python train.py --num_hidden_layers=20 --hidden_size=96 --num_attention_heads=3 --num_key_value_heads=3 --head_dim=32 --intermediate_size=256 --vocab_size=640 --hidden_act="swiglu" --norm="rmsnorm" --norm_place="pre" --norm_eps=1e-05 --positions="rope" --rope_theta=10000.0 --rope_fraction=1.0 --qk_norm=false --attn_scale=0.177 --bias="none" --tie_word_embeddings=false --parallel_block=false --init="normal" --init_std_qkv=0.0704 --init_std_o=0.0111 --init_std_up=0.0704 --init_std_down=0.00681 --optimizer="adamw" --learning_rate=0.00271 --lr_mult_qkv=0.7 --beta1=0.95 --beta2=0.99 --lr_head=0.00607 --max_grad_norm=0.5 --warmup_steps=240 --schedule="wsd" --decay_fraction=0.637 --decay_shape="linear" --final_lr_fraction=0.1 --batch_tokens=[8192, 16384, 32768, 65536] --max_seq_len=512 --doc_mask=true --train_tokens=84350000 --max_steps=3468 --dataset="wikipedia_en"
Each number is 128 + 32 x the weight over its row's rms, rounded and kept within 0 to 255. Layers, rows and columns count from 0. Numbers have three digits each. The size before them is the row's rms in percent of the matrix's.

# layer 14 attention key, 96x96, rms 0.0944, rows 0-95, columns 48-95
036:172113098107139064144138148166091066110147125115100129087130136134146122097120157214105166119092132114086142117148130187059122111069126118102143
022:161107130180074120103105122116075135144125101139116070125139137139142130079149147158127143092109147111129204141123141160080091113097123123143133
036:115118120099128130136114132093138124117169150150125190170065141174087131152130124074136061133150078101139088128093149124231164124169118118122085
025:143165146147160124109143192143103079118144061084165192047165141088154166091148140183130138137189092159116122105139158140098126151097161092132120
043:098138085170137113141129107136117129133083089139113080109164112109134126085112156229095163102118147117105167135140127157027135108095122161189156
029:121092216183130128110133116167180145135172100100133125137109133134121086139140112046136167163123159167111082095125146173177130119143114143119091
048:137135136145180104146132141123163126143072093101130110126164102102155153067132169216123157121100180122075128122151151142038101111111163122194140
040:157122146158181162159147147163194157130064111118098100135158092099135134077123171146135160112066188126095122170194161156059128115088143124177172
044:136111097125053123121109150125086078148208128156143138103106172149097108210120077095138089085164058120146124154112105086165151128175122118094117
042:144090136129073077078114137119105131124103157144130120098042165173090117087101118132114081108163090160109157094065100110190118140186124151131100
077:152137130161184154157128126156133151137081106129106105111165085102142148087129161186118182120079179118087107150169143173042127113074149125180150
039:158144097161166175145143122178139109149115117136098118111170104096126154132138140116144178106094177104115081175168116149033153103080150114158175
070:097140143107110110106130103086173153115138146135171143152090159154133092144106119131120119135128059159147136086063153124223106151146093144089100
055:184082101135149081158145164149055146118094111111109111110070116101067144101118134148094095111160137109111168120155095135115146112144182102183129
088:105099131104067102118126122123108128125168179136144129163099160150101122144101092087127052121184083141152151093107106110219127141178121131086116
117:122112136103086099121120121084133133124164161140136154134092159147120103163108127096112077128168063132165137080086127091244126150183098127076093
058:141161157118156134114128121126143110154096088127092121080182088110180147110144189137144164131094189117124123150163133178063123150094137159140134
137:081182158138155172108131107108189114140129098127153161135191129143193121138142158141158208137047144139130090161106184151100108152074091161100117
141:151117070170131180113140125154141138110149107106166109227122186184097110149148068140140148138125068140143139132082147119202123093105104102139116
128:099123092098108116139116085150167175138153175129160131196192165164144110150118104123114089139161069124172089088102185163209084136116095124075107
139:137144120158076184096111092115102150107149148107148126135140086113112129118070178181075113134091130138101117153152135068136170177143110171129152
148:132043116073092166158129122136170120118106131086155127152152148088134099068097171112079133121127116112087146129167147056125148067113132139102076
146:201138157185126090131129077112149147143118109171129109155086165148168111152066149117154092133148161096167079114119108191122174092140130151131145
145:108098131164087075139110205093137147071108192152141183105151090136136101128109105173171177141114104147108077148155087150175157136136128082149116
143:099135093169096163165124140112177133154170062141111120130131118092156158115130099160120120118107144105074110125205152153120150128153182170093104
151:075159136112151156131124123052123094082151148114164188145054130066136143173132141119151059163159103111124093131090162137184139151133102117113147
145:111178110104157130141136137086103149129118163151139142147144168122086106121098146122142141126139140135161135192177078109182109123140112168086143
145:116098054135142097164104177118163150155183098091143164150083133103123121155068135114158161133168122161177127135105089062119165108144126122089124
141:098118164101159207074145117160135140122104137151183167114144179097141145086084137087140147118120096108111134124148087133141233132113154146191158
152:118157117086097166103134126088116144100154169148124148113108138150164117093136107146123036130123098118111123103151130183111104105165099126086131
150:116152089125162125114124136105092124123108195152091005135104133104165116120137119091127120126152130125102147133149102080188143147126135120097171
151:116079134120088112153119116098159113103137147128172071101193138141077147133143113097105172119159127166176128136145163190124122178144129091115167
073:098149192205140138090121130099214091123144108123116117086148085156128141137194134057133090139138163091136125121122106108187126092088149119131159
083:159143161103118141139125071157118121127155140191150136054209174090175072118121137101113187158134166131158107133157122136129142156081138153068120
081:089157139085152052160117150116101127111143193173124102083204177152160136120112159074134127159142132130138134120113148107104121154153119202102148
061:162087118121129118097165095138072156158071166117155065177104159146145110123130162159173161137156106062128159129111178099092091182170105126132115
063:091143200162143085127139105104069052158096127115099129163137081125092178065084149142148128158114124144095090082094146094118130087139161167169182
092:067147157081111077128113151107143103150134128170172095100180119114228115141157117109109100134127125095140129092144105151098123150082150094103149
088:087137158103108061119145142116111075155148118158172094117187107109233109101159102103130077132113122132131104126178094155104115105091119151113145
064:182167117088105127135119121122151166120168098140143149165131216080144131097161173137167181122098119113142133187150136155118091143134146128102124
074:108157117113099105105127177090146103211143162216131114090187081124194090092125097112151090174099142093129118128187082168112130120086114124113128
086:168194122121135204115115107133134185110176091119154144094074103109095108162137119110133143121128126124211127174129146135177152123156104073114106
078:159126135152171132128118080162100161090155134114117159095120149157075133175097107133148186097171140159145146165060180078184177123125074147120076
086:143089083135138145093146136151157185080110114096122154158076123143087161167029115175126160107129113138141137137144157113175142133147130156136112
083:138060128173175130101154113139117186099098099063157124083106132125099162170092134163170155098158141168121102175127185118136125123140133140158112
081:073101127135161164149144096125173207040117119100118108131141120103180113152146154114126098116126136175158121148110144185131109066142162149166117
095:134114124153144145111155136133179196108146139108128126200076108135057117096076100181112174160154059123130144072130121101189161096182099122089118
099:129095120153132113085117133139167159103079143174190138142061118104182127140103135124141102147133160129147116140140076132206153150073129134107131
092:148124152128134094122116119122065091177143098164142209052129121092199113132139146097167102123103146112153109166115085144086128181075108127158148
100:134081105131168126151128141123077152117082141117135104162112124169083131171061141157185098118219130107113087151087167091202123157143089178171137
085:070192122118118141139102082027141177077164154130116108141093125131114150134153134192150148167090073149106119090113129152123124136161115139090089
129:140151111125135125139117161138179153137170125161118053110205078130151133135182110149108185106138158140150158122124151099128092175122135152068135
133:102061147116077115069104113134157116101119128170161145082171069154120111152059180142081063119133123118107145124157121082133142137192112159114141
138:116062138093130161112141081093108131131112188114158099146163132125118115064143164162105129119110130156141160130175158085121111144126078138081149
128:083099140191136115122123111139142078137159070071098146151067079148156128196127166149111098129101136138144131156060202082077066138082059109147112
129:132056131153081124101114180146081124093093165127141149103172098166090130102148150150105207138101103157088149150128082098153117132112112094188139
127:144120105102073136199124135135164105157169101133159134167186120147057155134104124137136163118161098127162132149161127168162175152116127106125146
137:146147138116139137140138113101115133111132086107145214166096128056052152088135125134133128145128170106109128142150115084083125102108124161141108
144:163104105070117130138141139178164116134131136112058115099069080150086137117153127183153103123152162124098197103135140141110137143171172113173114
134:128120147144130080182136142102152160098125144143126162103146084163158103126166144181174141134133170139151123143109155245061111114148094116078121
135:068122078121111142165117161102086107122141136127171171133174097071147171076123112143115151128075095154053077148205095129139146174116154130137124
143:111076114090155103176118130102172106147148122137118167082090168072166123133132157108147140138140103131130157113101075099083113115125146108090127
132:180054115149107154122130084120163177138098076111116127149120125140151121128094153143063188138100142142127102104099153058110161064136142168131101
141:127069170113107161124142077087130097121085152125071126095120120107161187107164153126082108145161156133081083108115209109177140186084114186124157
070:093117101099123094174147062150087164039065154128153142125156137114168110123142135125087156145075152165141121146117083128118071110112118119195128
087:127163126185079123143152147159190127153173108178177129183148109132112113090120124138112112126110125034079178124168104093114118141117065130128129
081:128133144138134114134156073127118110146159101125077121071078116082111059162162103104131172127081109171122087140108163123151122108164205113128094
081:172137098133131068136112111102116122044113163149126119098125122100124129090142131088126168136151118153115107070133154097127107039143114138083147
096:128117119128091124083117152084139116101151126100108145132138164181112148105115102074118122078149107141119112083122108087104143097175094113038211
086:171120143045115122146110160155207130099128121156116148155137132081145076119168143124196108132155125103144137118111167210110143180119103129113132
073:127083130150082132082119134120133089137148164122154159137200158173168152089130129131128145062109098202120125107141125115094107130178155156071159
083:167177150128141160119127111087156119126172083185131195192114109125112036126136142149192165103180143137117144139116153111116147163108145112046160
085:119137061220125103117101107142082100144130145093166098093138196154130154153094136108078140112108129113129108149138101080135153116143095138133116
090:124071098197180166105145113135157142113151117200084127140114154136121109096146168180154166083153132152137098142119169096124161103104132140106169
079:126078162133150156130111086128119116142108032142120071155150101123114148110165160093149083143171160135110163112113168120127130082120178115096164
068:135129148154113135164103156126139141104131125071083153147103127100115135172150090061088100157131140109133146083141102156124128161134163134127072
070:130104215059150126119113117122149128152128117123091151097139081110130145073199115060127031156144158122094167084114130180169145134114151103108153
090:086133106113136126128175147132081149128118120076190143129131182140126132188079083114065135115123078124117134143141071115189139135109111128155108
099:135103142118155111116184178168145160114117092078119148142101131171146149170090105134064113138110117156122121142142062123131152128110135123164127
083:111156066161117143144140131134143137108119175165168138095113176151118155120047162198119181098115102134151092173140137096124118141156071139178140
070:115143113156068136129140099160093115111105163167121187144096157116102129095052136184122153113176059150158101104097141106177146100186100129114128
114:130083167118140122109122104100152102152125075125107100082160089162184129086182161066139101167106204100080152099145132136092127107082188108130178
077:155181094156073147168086124138107127123110169153124129104096132108073136115104119180125188092127081154136123178140126112162101104177065152130105
115:153144142084102154134081145112125080154135132137119145069175113122142122113209123096151070115169138099101154087122117113074137138130140111078157
075:141120099204123130106137122172159161134121105150135110141074156140103174112087118132105117108131147120085107126174123087128201091139136153131096
086:167099191072108129103066144112134118089171091088109087103152099158137067108155122078155125141114152120072090135137128179113117139140140113123169
088:147129112128140119175126115130146093189082182176146164096118157121117123149113126102150119109110102099163153104120158113129099113130083164077134
069:131078145111130132091103094074144114113133153120104055170154136148105078141131156112146170150161124175103139189150135121137203081110135139111140
082:113103170156123139088060163125133116105084147092115116122112147144129087130136132144118089153185110137054140179180116127142128115118165086141177
086:173152145079143129109078104093141147137164140111156099183171166146130127126137043103115114153115109117115154127168131167182114203182105083101152
079:170168115097163145135151126146113123131134097155149129130063147080113162115151155171140130103082180152183144115152137097103147139124088162156082
088:054138097114115092107146091104125137112129185160130125107153107098125111142113200139149181155068113160123095144105130163110126065102147162179123
072:119103148129107144104097108088101142166178213137158063141154071171124177163086132160147184105130096085201109130147181150163128184127105169146110
077:122185153192157103112163137113099073118148118134108125115115144105124157123114070089125106128070150114076145125179135131161127181125154176114216
082:138095143150119154130142098120117120126097123106090068101119153165142095153145129090121076153148149129088136166173131133188155093084108128119154
082:067077182137138108100172109103153131172114089102102116114131128185167141129129083089079071164137150115091094097112096133185148100097185108130182